Each number is 128 + 32 x the weight over its row's rms, rounded and kept within 0 to 255. Layers, rows and columns count from 0. Numbers have three digits each. The size before them is the row's rms in percent of the matrix's.

# layer 6 MLP up, 384x192, rms 0.131, rows 49-262, columns 64-127
116:117158162083101097087146134111057141111130156111110104126162193112127141137146148156127107145162151101186124145145169116179154092096132137157149104150121071139077124114150074168105196119103168
102:144213224087144115129121127195089130129121173106115153135185151067164112075129192109116093116103192122178073097117176115123133069160150075129125135121123142162140130108121136121142116164148129
105:113142117151154146069117167181194111124157142153107130083112130127140156144099053141175108133151125089059137133117109105104082125141076119143146108146124180125211127103059088119126133178154137
099:181103113130106084167176150161126104151187170176161065154162102181103127153185166138154181153111066100178133160152167103144103114136110115153128135146172174057120115067106083086156106115106127
104:139105116122127168094109126148153158120084123143111121120076138148123094112150108128130113125133152113180098128055101160199125089145127109136103143137188142138133079090109123198120097139159142
101:119172192063129096108098127077138119092132135134144120154153123104121098111151145118158114127179138181106186101098124103096105141088109143138104158090147101160170128134151159138150164148089132
100:172169172190158147141089115131163128129139094162114115135143093139119143161144093111097112125097129140135121108123111068144119145120099129134073140146133131223132115165124188122180148133128136
100:110040151118177230133149096186126127108064134115128130137129153125136138112110115169163148096126066182132134128136136100102146143139193112115091086199112086099172075066152160112123185144159124
097:139005115187133131114153131145077090115146179139160125123159082133123165145144157061124155173115110125123110144147122169109140167097129114094101111145100100127155140170176163136139095164173150
095:117179149071091149091145100114092153187122120105075141120098124080147130082071092121134150110124205147117199126170088059107102148123149158134139132109115141192113168136123133168103110068173095
097:187105131149105052067106135099082136124096142092111115150119175114113135111068103161128111143186108092165158106128144113123164131187135181116153092154149086137178127105154142122198129143160136
095:082165150112163133176084116144133115151158112119105088123161124152175122170097211126112190134120151119209125124186132161091088142124068083135112087103128138143142115165116119122095120162136160
100:150137159138179133160061177139122183124125131129095093187158185132140171110127140103142121105140155149179155156177167146144094098146080127157054145140075122124095129119127177135088173150092146
104:132107107106197111148109166086153125151131157153091152101157127133119144106138123131093120146162144135142112159108178149183175086201182131143217133140088105125197174100151161122140158119133105
097:119106106111138164123100134103150131139158131106091098148070075161031173104107145189132180121199128121152053095144138104127152110157162074097100106113087112125187084176083120187172109130084166
105:065094139125104110164126113149134145178108101115105093069150152152125124157148236179089120152134152124141196150138214133079132107155155104140164133124135112113163123178125095192119123171117145
095:175214178166116098071176119173154154059124158076130159199130071162098159093093103123128092158121136113064100070150107168154100045078093130109119136098113135164121152120133132154131133121098117
102:149173097159167157181144180127093145093095081113112111190156135105153101169150100128106142129120138170129101122097148106105138079169099196130204113146102125165070105111166114152143058175184118
083:113148091134134079126141089080121136085135178174091106153154064135048091118108148170150156152122076130086151100143176232110145113119117120141077156072174104146130148168148137133108150169120092
093:125168123140198119121104151134181141154122199194133180120123075123160069196095116114126132164157191134103120101089130159153101168129156112137156150118163165117139113153110152094175087113124090
115:095150096189133191093140164135150136085098088149096124134130143088162059171167105120136127110106131083101143140102124150141097149118186144126080081126169120104084118091158146184118143163109106
096:185121130105114101112104119120169190141108132160123070100180148156088185068151094112145145186109129139140101119127165127119092177093076054126121123100109113215104124064094102157155124163070127
104:129125169141098152126136088098049122118136132090103147161114129114084149127115107137135088132113170124113089103140136124138172169137113187130147044174144153086047088111168109146073184180109122
097:104135212135122127094127159034107126115108138088133102129169099089112102073073142145100093090094059115119157109156088123139145119128107197105166086107086195087160131127149141131020167116165126
103:077107109086116113205112155116166110124164130156152103115105096121163133067136130150166101111157179183146137119139187191089158162132074129135120198111106093133172064122137124098098148105098089
099:175157144172107091141138144033142141138126156117120148104093118163105109138090153101153120074169119158132103203097154119109138105161158164185110161149085163145130116184141172169199089147125172
106:094107152120073215124142160093187168155135103133066134123101138177184172147161119126072083097134126137156119083068153123113140137140168177173155135076088150124135090064156155111145107130097148
098:111141131105113157081135152157151101134112112120115141133115199124115085106159107154125135055132128176134113110108129103132131124154119124143205132069081108063117080068099131124158101149178170
098:143143130066128118085143166137077125138146119105123173111107151151150111143124143152136149127128093090062107087110118133120076148082128088104170181086143087126149061099143085119112169090115136
096:117107171125133122175102163161120128160152120152109157184146122130056121164108068119112116150163171162179108114158114199173101125145110057101105141155107101114165177179130068135099149126136114
101:097103093147112117155036102099141113129148130157157176112098130048114111072117198122144129155157090109100120156083187090158128137084136177115170112084181141110129133161092136105095110118117164
104:168100135100079113153140114089133074165105123110162130107107172125096090105196091137125095086147157115093116129113097117161144126141120183107120155087131159110132106122117127089121167124140175
104:175115157135072110116163159114108046160146121162144091081128033157144151095157136103103135114108112122126130125095153124113089101113079116161067173161109122123137161139138114113088179115160075
105:155075120114076082073125122067094121125099125191149088136178052137087187142133119123113059144108116099171193151107156212095116160169077106203130145145093180091113097137113073168115147097160127
112:143089115123126147137148165080144109180125130207169149084119133098104169057105121029098122116101092194086139072174128138189171114147157128162125130157115098102133109125030145132125125115122142
090:126148140108070126118120129116123151141160160149104078137111147136136082169125073093125114156098127106177135144150108124165073129172125127128183134121124078112087143113130157154081092111104146
104:145096168120120106114093115114154144108141117084079151134121092117114125106109154142204131127148164116090146075098100107078143116139129087108126103101116114104105139155065100135118132072103149
094:083142163125092166165098166130149156126125095123183129055092105089131111134074189121108142094089123163050172092133133129125169136130169108132102110105098133120157183109168111070164119089138108
098:158148168156125113076163148097111120118078088096107119160109148157146107170074128175124069115155138158130152102141154143148121102118133105166152063182098119128149118163095146144085089144164107
097:165147107106152059160181142111089175176137129118141147125066121201097180118107160080147153115129115154132110085083058174109101116134172132103086090140127115167169174115155129135136120140087144
102:117097145153143131086121079182123073128147151121129175128115145146115120104133105131101185102111126070165053143191049159152106088081105172111159106101107141115115107135112167080089117131174134
093:083111065074121085131131109197080109127174149209185197116173076131104142097188139141116144108148186125117103160106097097157118090123148147149108155094138211151131149127114107095099080116163114
103:117138132062078115104147095122130162115115145045097125103090142135129093119059126123130069186104116132184092184107088126181160112114170109095183122116131127143113136110171203072108100079145057
102:169108123175158173109079128162157171150156171146094134153100141124157175135107171103115124140078119154146102040155130127122133138097180087057149139150153143142153135179122145133121183113143103
107:141128128157124110164100170164119117125144129158121157121145105115175174109186150122089128109121121124114124088113155148122188174151135163162109170150120112154109119134106131169117164112090140
103:173153100047168112098144086143099112139131099160201114162103152121154092079146048130167178146105128110152137118090120147083189136097144164135160118086180105152141165210142129162179122150153110
089:143145067115129150140118168180118185121133167113179102165108135091103171125154076157072147098160128107101139128123067129126103154136143116166123190131185167121134130105067104156084189075095132
092:149166115154014074144137130131173118096140062094122127119094171177132151161145139146087122109064168151173120130100144157126136090120155137167161104194152172119065108052171118083108170151128107
096:129132144146185092190113096122138136170116157172096226104133150117117134126131197103130131136128133187044103119135095120167097112130123086096162140082140143135127100088144148202156123157121154
097:089141174104116121134149202130122085127103100068133129111184129136119169171150142125176108100116141089155145120142113116112132145148142102101141177157099158138056173117151114105138122156112091
095:138104137122113092057177117087087197104185123158130167148116121122117103168135061118110141085158131160100126100186169132124139123139143131100163103142125090163058113185111132200129076066105087
096:093130166104131152109116135134110093160166078126167077108135179110120119140166118154143120174080127129105172083141114129160116124160134105140121105083136130096145171139138122086077109103073113
093:123154074166146098066176109151122187117134109093132156116109134089134083124134159100156145085145202097096140136134119138090132128126142129144139139112131095072098144138142113099081184106115160
103:215132154140117145136154193159141141197140215148063131159120114156119090156129153116131145091071108162092141127088140186068122158108190121163145098042121128121154140166140164135136118102092088
099:131132140095150152127193074083171131150143139056107102140108164122095121087130064136061137142102159143102136124144159076175063069105156165100168124163116125136125097140131151128113147077116144
092:160179158109152113150159050125148093136154095119079132166110110073129133101115107161101143146116080179157120129089199171120172166142118170130130161085134128093115126144134158172094123093141180
096:173151130093180084140142141118097180144124159120100136115126125133098162124103113098177119106080159116127087155123109111134129173082110112073117148127095183101132082138168115099156160153151212
098:097111119143137161139140134120133044111177132169126129122105162064158124143123127126124138137141134124176105122114144002144148171160085125167143111087150141102168109160141098135109142130124063
101:077118073066140103072146109166132122102122108120178166134103096125200137066146128098110098108105140137159171088126157162096183088142120078152125106091128143086137108098145165087159123120155149
092:120167183091120165137160146053155153168122149058123034167120112142139175124114144078107126112184103123178174163108132137158142138149114121098118148114144107150083117170132129119100164113119192
089:165119152121165160115116167173189199111127167154155129147124124135122175158129136153058173140121105158145119174109042123114096155160072131132102149168168165164138181130160083106129152136180117
101:145061133151059101113123128188092153100097087126159156172124133138167100067171113189101175133057129115173124147113128172178153145161165165144148136153146105107096098081111101084107089125135121
094:072188144120131151127140158099125128142134128081168110145160120153108142126161139119177126035110154101117096173150141170099103156134149165173182177166112068172169172137160086136147165178077049
086:188103178124113070103125185148162144159081127167161110120102143129145138077095213074104122092125120159126113127136136111131109133108096052097168152136080168124097112108160139118156106103142114
100:119056177101120141188157107210116159117177131178156196143128098146157137131079091139095163130101200125127112110181107076114124132163143142175170113102118115108179125141113082157133113114179154
102:135152090104100152163142156119146169180172074160181115111089135102189158128144150130160075185100128062131118164166144150055113133077078092147129126134109126179137137151142098107125107102136160
097:111136159111144162097100098184184141181109120180179128099125121093190172093134160108113133122086047197115187112116097157194128102088084131133140164201160153130173099101055144130136150151077141
099:112144218152139144170091104167124109083134134125067119121091153149150132120131097177133093140122090152112223123143086116081082133099166166167108090128121115104118144148108119160133069122138171
096:144134166098061137116070174129132122146119155086111126092201116150148115130114080059144192126081080124185098098138084164097141153124163089105120107107126090076111158132100170165118058156126202
087:115109105107148120110137127113111145168093159135134108148132157169101166159103141208155147105074155127178180131055071113147122206092132165165158117126103117128086133135167170073152146103130195
099:088172126101094149137150111186121103171116144170102146128178133108115112159118132057116147148132121107114128123107076106157150090150117071136147027070146200104106140135141082114140090152092068
093:144200098095144185143121116103097123112102084150131138162135087096143130122152081185098092089116132162051133077134153186119120107133050140183152120111088111142112129056085096157163153122162137
101:152120077121146085122170102173088118091098138113109059158099174043163130093156080129161128145136083104090139083115137114135143089140119146130081156156113113109124100125120171112205187116104194
099:100163138093078118056193121100124081131111123087109112095081173193107092157108102123119132113120191129179142199082147125108101137139073117155106125095134180154166186120155126167121118126121111
106:168140093156153153132169076133082128132177097157180120111096150117152199128146128166076133185165161113155127162104157098073110101136129086077117092076135092114136113165078185149106143036103162
098:122169108127127121126158162168132089118118104099149151140089105127067104082149142117088132085156152196060146101116152096140159118099101141114120088133189129142149131129119107140165169210117106
093:127154124123163129131124197170074137138118096106088087149114130154080110085134095157151159160082158136112117122082120065130104103150099091127137121131104115111095158068077125142092094149126107
104:129107143157136093176174151197141172143130128162092098063149135124111147142049120132144106152093151144125138103128134143096180084160135116101188150153133138151176098100135131133183128084192136
096:125127175122134168132138114161155164177204126107147137064132161065132076121156099149081063092098135161116070135092133122087114152184104118120134103113118095148137085117182157188104099132149161
098:193106132118118143144163128211090085138130111135091101112155186131190168159098117167093093132097121108135147108100135113077120214161100113131070136098132128118124169115123161098140119045134143
103:137108120118115104163129138087105110168112116128140146130153171141126146163122119147135117122148176130065103094065086171131055108137164161110113111197174154100175063122125119126126126102130116
108:142176131081099138087141152121084111072125116063124101130162181127152104116104131118165156122110122105130146099121134125074126072115076169126201158129162119151100093161090146098106104112057121
096:156138126154138170156185085137153106138116098146158165139118140117100155175117139126152113086096047143123141094146152133117160123105168162103094116141082132117139149117142099174131148139128166
093:045153146150099136131152115126178099135090144191186160108123147145155173158131098127114106116123056093092121170181174167118150082108072135131107145087107132093111109109118070121189166136112153
094:123095101068130117142119116103100119161230157119088165113125179096222012157158123117135139155143157190123075129150137176141157123105111091111139132114092128098131089088161175131173135067150132
097:062150130090109153084134116110083159142179126083131129145136124136147176104080149128164127128188179130151166151103148198121157165146150148110149051142134137168124162158109087122122105130100114
104:101098189154094161087061178159093133106130154082123139133125159172102111088128152134150156066198127126106105100150127113127133130129170174103070140132134111139138159182139182132108094085129150
096:086117170122128129129158145119063123160127132137060088143104098152050139105155083124101137117136159144146053110186109117152154132116099129078079124125138181126101204193069120107130099124120112
101:102156098177091145099133159191165139103111159087121179129117199149131131101138176140111132148145146126110105135109121104106157129116134127159140164061143127102075158161120132143141124151095158
105:083121125118139136101121079173131124142141153095138106109098150112182135116127074134207160103145125115149176090180116142106109168108093092122126133093110167141126168146150213138136140125143108
102:111125084145102159133114177139135118166138067172106174131169130123098120158159130107203098118166116155149078124091050128149079123152129086134156155115095136085102151076131093161142096122135137
089:128119115111106135117126115102114183136125128206141094112090144159107104065157065141064107155101128153120124156145080151144133150152086102100141175188154137132113144092134147130121159111189145
096:117117165153093164141161174094075112155125084123162107159093143110081103122116104143134149094140115111153135131151175127149112127070133163171118051152124111112128091129145116104050130088137137
102:094083150113132085111146131113093120138091128157137115109189091192121146150101130116182101117096126076083067130123148065126136122119179142150085148120113120146111214140171158159167110110152188
088:149115129095181164114142176144120106116141151145107142145082145151153135140135174121087153180064116128051176123081155114171119207138167145125080093089094172128150159095088116067101130106086117
104:142103141117139135097100165107143124109144097169095093132091077129053179093131151141067132077149172079124171174111124115228110142105140120143083182174115067145137102091126098123089145165206153
103:132154140121114105131148108128140143104156102146186177146071108125107132156079136145187144096124141135136172103188185151104142079135067147160152107137145143172132056105081114150137138089106151
103:134108148188141044151147137120147118152112174078146167102112123132090123159121151142143144177170108160099114139107137113093114207134111140080103131140138182116156119125106152168094146129097164
093:099117136045151112147115159180108112107074180174133139112098115112122166065186152111140188102137134114079173152127123134074136157137155121154112111182077032128119122137179140154170145102113147
096:126178156189134150109153165147113118167064124125123159107155169127134117138118176172080172108069120143171180150084107150121118153147142161096117158079109174134131073115070135119170117132139124
106:103131139134121107084128100120169117142113150088108113148166183115079130103098133168126102132181151122153133114183136160131128099160126115151109131088093079161096117175094108123163108114122161
091:119167139080166135129105129169111060144082153127167119112118108174148138098166119091168136084088085098115089090101161144047125133084098101113146109135138142119122149113136073176138140160059121
097:204105181149133149155105140113129138113119047133160104120117092111077191160152083099127102167099149123129097158141055158084091115159124114145210178150148085136082115119149091146144134178109101
114:097155092129082113114128131093125186154063105133139164065146122143129089152089131161086079090164156097231103119137123165149120145154125145108133115100112107154109136193092104199161144070124106
109:185110171141106156079135083100113111161161118182126145147165108099181149120144127150177159088171150129164083080132096143115112142132101085137104120134104169148132161110094107111166128119189143
093:152113133179144102115163109115076096121123098116072123127151139147081098094089113158157129160134107109161170110074138097184139113135110073108122089176164183079140154105129095108133116103152109
095:120086146089147151115152131111136098040144148167148131151113189154133211083126168108108072188155123142171154184107142150119117096136057117080144066106074149151087111136129169122105105101127126
097:090123122130091103141123140125086080147125114170133144127097115115144086154146086092188125059167144122159069099174091151108102171131178128131101092156205136095132124164217120081172125090092127
110:094151139163120118116133086135117161097147141128081157152105099179120153136156054094141112127199183121115151118114067131102125138101101115098084167139085147055094204145126066190092089120112126
106:172107163130116093155135151087175143169126137129092129171151056166128147096129143114177136143139108098090115142095176197098127170143100145155165090156083054160130169130141154161148142093044041
104:092116196063129194096126117156076107175155094136192138149182162099145140147075144138084054211107113137153127212056099163102148122130130088132102109112101051099118101125118151120158120104122125
094:133179145098101136082148175124196153166225070070121117169083168146145134117173149158116119195166124130098134177102146126182102142138097164087153121122176133101161078087105200121148135139130153
094:199191170136143140136061134143155117148160092133144119107130107170137125100143133112079070114138123055073127120166150116163145153090146118081146155088085114146152168151083134092147094076118122
111:165094150080188104105129143098123112097126130163124130130052135102105121159107121101138102099098063131169131122152164124132096146130114159150098098120121110073054131143116146108122115186131138
092:132048140141086138148156152135119161098128089166128100153151150072136183105125165159107134088133137149117068180160103157153167139144139101141116084107166128172145158138151135137099168128078073
098:124113176119125127166134082070129124171151131166122126181131166132120140122141137060113106118144104127090173135132117084139136173079104158076076182155127061207121161168134126137158180114198166
097:179101139114150137140078106161114085148099174162133164126083120108109123104174128146144108110107139121081094173113137112141150100135169134095081084139127130142137176136094159094168080167129145
110:119117113098121148104156133160095126136126127081108210135107093089168097140166121094142111128129135091099119115119093123084155138170160190092120159156111113128166151152144118102169116140138131
098:076090103118094136085158140091125152149139103138145133118089119149115095163191126100120126112121134093102101138130189133062162200154134171135110117143114124173073159144138173150100078151160143
099:099149153133098134133051114205196133134159169166134107146080154097148124142086117109137054164106132154108155096096121122156109165145167170092117117122125155132177091139121217105189080121149127
100:135172133117126097169116135119167118105098131149067105099097100142139168078103191132163084078062161133109135107129225121095093085103158120138176094161145107064112114110116120141087119131080082
113:133151140130167108103072135111191100128109109114150155115113164130063168155146143148142115129128203109132117165120164099163156161158173082128088096067141139151088114141137078218121065137110176
100:042176062139155121185137154146142114113078146139114149195129119092154164057146165080118162086074135167071087131112141165095135109148129068130114100122113088118134095095143107146184089121140157
099:102126093102066116108113154160095089131135127113180128113120094123132125128114143076162110179129134138171130123135139095089098110127123170116088149130129152083155135119128117140120144145104122
101:073197129165158150093160059100179107122162098088117111124147109159128107098076071144143106172178144123112153118198172080166198170109099088095109132155161140149138140131110162202118106175088155
099:118128126182096084141099047108137100096121141162180115123104125062114120176132165150134123191141149189085121116139153137131157157123063104114148163125094116065152178151139113178108126086132060
092:076097171138104115159204123147121143113118093124097138145121047139144124133074131154108172095129158102124194117111143163063122085168176156137158093104159139135124099126094121087128067063132097
094:125089144119106204107141160126173129056099126057117184119106148103173125134131130148113105150133062157102114138172076132152073132151202090167122133091125147126186179084155139106137162143141104
105:123146150149127111091146116108157159109157044136131101155102119125115206103146123137149055111123058081092150126048058102127085176161171188129102147108111140124130181150136153160142058138125100
101:132080137162117092172109119127176104201156123170174123152137133117104135111178111155140108176112152084106190083150114111123137182141081154167060154157172195174149137067120143156122143104131081
104:172147130093072082095141089082113127117188124112118086137135110128130144135090118136103094131128145099076214159152121144155133132149096114160077137134135161112154117127131126129129067098094082
120:122126103110130161148148162088102134094115097134067115138132053147109138140207154157179164164143160120093115144088152149131144093110172130129121079122169151122130136101149062102117154167096099
106:136165158103162164212107128098208201140184158079163157138161108152130135090131149251138160152071089122087138113094144129165092113129107121157075174135119125109149120155116106106151121123096155
099:120145138154182081133120111117140169119127077128179109110126138168158142144123092104182110109072146195132151146176129180165161109164084173109115083170120095162162210156096124121154179088127119
109:140162184088157098191101091154118140136122151153086094101141159120138155158169116150167114149088115190180073128144124129145158134181056124080218184130170141132157164146105156112123170134112107
094:122131137103097116173173124089206150100173152115122131123143135170169134097115154128117104110119074124086150131053096149121071190125127227092125152144106135085117158126126176141124113080216100
095:103166123121137076133071106192121134142111078211114084146102119140112146103103123116088157162093204166111197143186088132133152109129144079113096072150130134072186114098117129154100093142159063
093:161131152119153181176113140153076116140079090116137095203180100073131088149112161177103145117152135160150121077156115075135143122123134105127188117146143144116083046102116145121142151197115083
095:108093156158110127141099137115143111113120116131170128149189086168139114096068153182127166123105160123172108115173106054165153095191131100141149146073071132142130149113090110140128189101118071
099:096097103129097118136137124182156142123060090148128171144141169181106108116134149103167094136127162162152105184119141104123072125180148088131122094130155084051156049128113074086114071150135168
098:151134144124118140203176095111091117182106148135085109052120171141058069140118117137084139127116106129137107141069164119121127170165204181138168143169122155094161097119115164116133146144187102
099:144195117125178158146112126086147133127101151180127142125190081137133138120143086119123127107105136146101137157161140131166122119073111123092129083132196126144110176155107150110107163091123161
092:094107125089160096121136167179102155152102129179133124149126111102135166125168119124048071135123088158105107166145114137127203090117060177116126080160152098190043105168136141193101082126170139
106:165094101163209089132138073096082168132165129126112099148117135137089081138144079185125091113154087113115135100117118116122087124193154088089189103110048105123096156154152120148122206185118087
104:117159169147082164190147128153187162177106107101156077174165172137153131070130109140168112113096067165118140150164193140140127152059131107161094108138164091131124132102119178124144122165145090
102:143142148118122128095116119186145179099139122118147130128120128137175122162168052099093153127121143080139128165140102101127147146133174180108101126134081144156151180096181143148095156128151106
093:174128134174129140125143112136098088083175126082110162126177119162161148161143097131162155071078155104130138099089133164123135150126101173173181127112148052127145140044079107087078134130134159
089:124099144072081158144176136155080159091099144104142111122158149158193184134128090071055103166136117150137097104135128129138173107197160162136146120170094130165111081136183144141162177169151113
089:128153167123105151159171131126063113100124082138121083109162152170137102143054150162115172103134096132101142166118073152109184100117133130133091132108137144137172173032126141068195147189110183
112:147087124153107059080132105137147143103065083132104138156153150168116121120134087141137074200162074116202048199132129098126101194160116139114096104136157084158115105154137112100118133136133117
093:137116110100128190135090191140167127180144091154119100129129168110166119114099142121119069158112066107130132118164143132080193084132158098160101110099142127107119142127116173083092116110120127
105:163101129130094145146167101131067090152134143140126129065103100158086160108136134175108115116073067153104082165122111149107127090137156101060108109104112148122121136081130093174110067156103147
098:121193202093162115092116133139114093207180099120125106100168106107118132084130152131114117157147158178100108154144087134110089142090122173112167097113231105130101116135125147140147137065138150
091:162120077096066099093136171140143124098182156192143075100111171120151105143114108154144123119111120117139125138155099128156135079121157050147157174176110110158094166142121105139137187163157170
085:154132151159169160106093165139203233070162094124119104096088170155197169078089173149057123176085174136109111190107137136173176168097124117089096117151114108128113134185164112135111118111133136
099:120165131085086107092153146110176105156108109132141123146151106058189093081112089101196136167148098087128156142087090133138114150090169126095131101119196156103103119157183079139130118108117130
101:164137124107138129055110114147104092151123218094139121186176188122142173113121153147139119160101106122091181136102114100154113121184175094066128104099153147129092167085157153081109145158148104
106:166115118160127123112182128185073148168141160114075109146131140135150155104185154107187205123101162091065148105132141112114094095179118123107109159125128100037105103113128142123123133126153088
102:129098080123071175164113199180142065150125090105094138110144156128116187154131131034097111113094128095096075137171103114119104116150191122127125156085182192156130159116161174192184105132105050
104:131134164123097133121160150112138172093166132104081095099121076129077095138125163079138166147117165163090060192130081137151145081159147146113050087131140140145196134095125128091085136091110161
094:145067160185140172103160143154064165113130066168114090170084119131112128105086162089120081140063074176131128077142153092141112083136164143128160069077154150047123162146170120112102150152150129
093:151164144108102100119053141125137093108161128105172114134104172173106196103093116122093144129115122107151149135130106130098077190146127155125098105172152163136095167163165178100154072145115137
094:115108085119122150124108141144121134127167108114064153137111186153137120108105144114143092140122107109042109147122127127133154116125085144084147112124102144154161112157156092153128106117094128
090:118219161164119131147146177126130149089112112098133136132090084121109109107107136132092097160088157131164113184154139141126144151133156124137053179171064107090102174131107109159150085108109164
099:175137098063160120103161076143093104093168136149117136124132065156107183131100201103134162147052115140112157140103155095099119103137151157091193095134144111182117106136153172128126154067144163
096:174128077107129130123149093128082136104209173128149177152090113075149131110126128115078143105177143105077138158063104152112092085096152110114120132123167137094079118064181125157131141105096116
092:124133085131180117098115084129114099134111148082243176119139114125098123131159146117144125089151104135125125105095162103175152106057107125127153127119146128140207092174193169119146187178180160
101:143101144146174122099161141169131154103130107148135099137161149150089155099104047146112063122165144119170117104153168193068137159107104138118125132115149142102115131184105075147113062130139110
102:097128122083085086132142112097119154151100128156110147146063190088159158148113135114080104126099113110175162150077110075101125140103126146136128092142144113129095105158151169121183142091156133
105:109133132152153134135135115136120084140119179182057092118138137188155146186107135131155081041105099117151079138142093136143138170119097055161088108150173117109111110065113127190102131139155137
105:081144130169123126151122109103147132147107050194119149107094155133108104072138138123121091130127117158122064169096138101158058116093151190143083137103131178137085167113138081226152151144140147
092:096156145155169161150041172089131055170095117119119112094093150136185164108122163128095119129120114092156090152140134104154139087190098123121104107110151139136091123175165137131149114094061124
093:179089149143063091146140132215191123161042178145113101117109103146139116086110074163167130174063075144108122164131083147108109176135116133169156108096128128138092177085127126143100102118129091
103:122138090106108154126160106133145105126104118159162177205160151118097174170137055145165148173113093102140175081105133136113160183183145123120169144126100128116117124121073124123125118156111075
099:118152100130142157145108127175213139164110075155158152125160122133175164119095167197164107127112135096107068148126080061187164104149141078128114102129180166115157128109147157093127104098153217
104:078099147114165138107137054109127158124085129100141121161159072135172118127103063143186143117144168107160165117167101144056184091090109128026121095160118130132092141137170145194149140126124130
099:118173110158116151114122097094130172136059118088135150138147137151222153109167125103114099128132149158156134180100077102114122136146117136160141127142179166097053176187101142199105144119144185
099:108110146112145108143179117125062155110106130115153108122129062112144080144184105132116076116184134156140110096123107133087050163141127182094154070170126116109160106133194117105131110102108125
107:143140055144050198112104132125132145121177166153112069131162093066098167104173129128108154160110137176166168119075162163126118140156107117121100090150131129165099158159122116130215118118111062
110:139130129197092132095097152119153140099090152131107117158152125161161063116121161103179175178135139127201117183171075142129112107126125108140154119094141145144090151124164162165144104148111127
105:155156154163189112117201143121110154125124139078152115152118150098123094195076126169168125080148144088102141114102113100182125154121140139089164124103146090129095115126153058135142088109202087
101:155182138106115101193123147124080083188185110121159159105187115164136071138137076133124173091097147111183079131157065155105124137103120100152171115163109133152183113108158093125133127104074132
100:129172120147150119120170191202159160159102104164105093111163133079073130106107224100092110144121079152141130130122121112170209135147106102082098149204119105121119179109174130080092060153152050
108:143118102128088120081096069051128143057094151182139113148132086121095156147088104073171105176084112125108168124152133126111136135161171125114126086110102190173109130106128105176172090161163114
098:096128127117146108125150138131186141098127164154163195107053165130077135158162110111178160180114135125140120133097105141094107131174157153045154116117110077151098123092106158110105141156087128
088:173141132124167124115171101151153098129146091146133113129181105063080101096112099117150187153126128090145170165130136117078128116099094113127096163085085146174136107065098101059148127103109112
101:121138168103145109155161152163139138100149162070098146182182152100069093156151165068118099156117119177162149143100139092136134121106178159097154166103127080155132136142178155143125159168124170
103:152175085077109131128116125148108113141116122184126118128091170098167131132085163116147068133112150164131132124113096179143198113129106137153133116149086163108178080084109161157122100150151064
092:165085152133196122142073127145151119138118133083189209085150125165105166085135141151143142039134105124156141087076139073119141173086124121143091137123135125138140114158113221186149147140114124
104:143141120160115148155110106132126121094084151112123148093174095134127111092111122144094148089153091142127088151203142186135091134100115183144175142111158118130129089145087135101120148131055039
103:137138118141104074089081082172180140157162125150091125144066156148129113113049089150110103116155081182098118151144151131137078144163127133073123149104119100081096087102135104156125123164104103
092:144138170141126109113113119098145104111212114167144124117116132138132139120184076085146102081057188098186095119066164089157118122108119106097132159128118130079132131138179121096079104087135070
101:158108131129146136102113096164152137148124179107137141141196182105120163090162102177153090137148168134182089138108133042123096143164125114119117108161122207120144132126130085065120158106142100
095:116171160151171168185109139117178130174189150155119187139118059109122150123108121166196173162139117115121123142097102143152141162084118154136107176137129112082172132166190115101131111124130119
099:134119117171149144160124135158144178153100131195146116112197112135158171115112141164170047170126149089137138145105155105066169124140122079112134099158132106113111101110115114169122116163178114
102:154171096120184102106114158107159124106114091126147163117147122077124153108086093131094125122107082195106156081138178086104189131110122132120182179128104095085207124111116159109148088107113117
105:131120118134116156156152146119077119196145117088191155211146127120137180063112166132179159151120128106139127131173188132106126054105138139127145109115141145080126099148165125150108218169103112
094:127099130130100095078075072133034132138091122160143113108120126093153125168172076039125111136124121101146099109123119058125058109119162143107134122137100153155086180188098147155114139161106158
080:166117119117137095111099151139137091139107121152156125054075126163133144097176149130129107151133098115172108094131117154131149121132076151121111182089124138146136130120153185108136101135138063
096:172114107145148075145130103133145105135180101158151079093147156174124103173139119176139101102096121104139074140081131153134133122116104164150115139134158106120093120143048155130102104103158101
101:115173130133172101143116136128144123130054144104111162098136139160159117085139084143120103111087114187070131145086171167137113096115065112128079141106160145169142112133132127117188146119104101
109:061084122164151130108100091116131120156106117139173124166140158143146177129127106131089108109158110162125118113103153166117086162130147083091163058098153148105143121091111096083145142082128093
092:137143162127165133097091162102142095120122068194087110141186156100096100196152138128074077090144093145146144078091127156104154180227149164144129127105067143111113135154146081151162134083101163
115:116103136060103164150151158138177137062066188133112145130120138120049111115158099134164133173168102109121217144147151129089163120146118151125175101107091105126073196175175191123093110131106119
100:112042150185097100103140177105176193144113128141096138117131140121133145095152112149098121108150162109151077071075128119145049138123163103140123138149101112058136084117119066140106151136127121
099:153159170156114122173144078172128077172134078120069144181091132048105131122103147099085150133132114146131147126153078085141136095109105161097166244149079119126162162109173097137120139124169129
100:130126078149140169094159171148153131098151117183153102128132170121131092112095203107105113134115117167088188067130132109168147109134167081180111116094094141107128154127148062152129099139162137
109:125125138089105067139160063091132191184150141102100127188155101101105102105122107146139199153123106121161136094161148122178146061182137156144151147117105131084128124103108131125164122141062137
117:069121106117137138114176135136120131087126136141104105142154152137100129200121133146117169182140124108144079127136119135109152130149145230140108151088103103161126141105090102123090108115081118
092:096118137145126100129172123131125113175094021123126064116099061141181130080137071087093157099165134071115150136177177093140142108111127117145131121167131092135125139112183118098116195129104090
096:149046073072086091122215154107110142156110076150161186160169088148153144142096109171137166131112098127116101143178134173101150135154104106110099123193093103147120185109152101126125116131155148
094:090085098124109098138102095139053176110118146129147118094158140144096144105203124185127138120123167064148208119088127138077078092144057145136150060087115121150119110157131133156144104156137113
097:124182155108095158118063108158172165025125122151089082142111126145182166108135092102164114176111089132080094155154130130130075160060123166143140089127159138101102149126135117121108096129133083
089:124150113083132092164170192166140089155159098119094163088129115061131087181119092115136119144198150172158129159086120178161112155085129146088087162147136099161156151187146160152073140115137102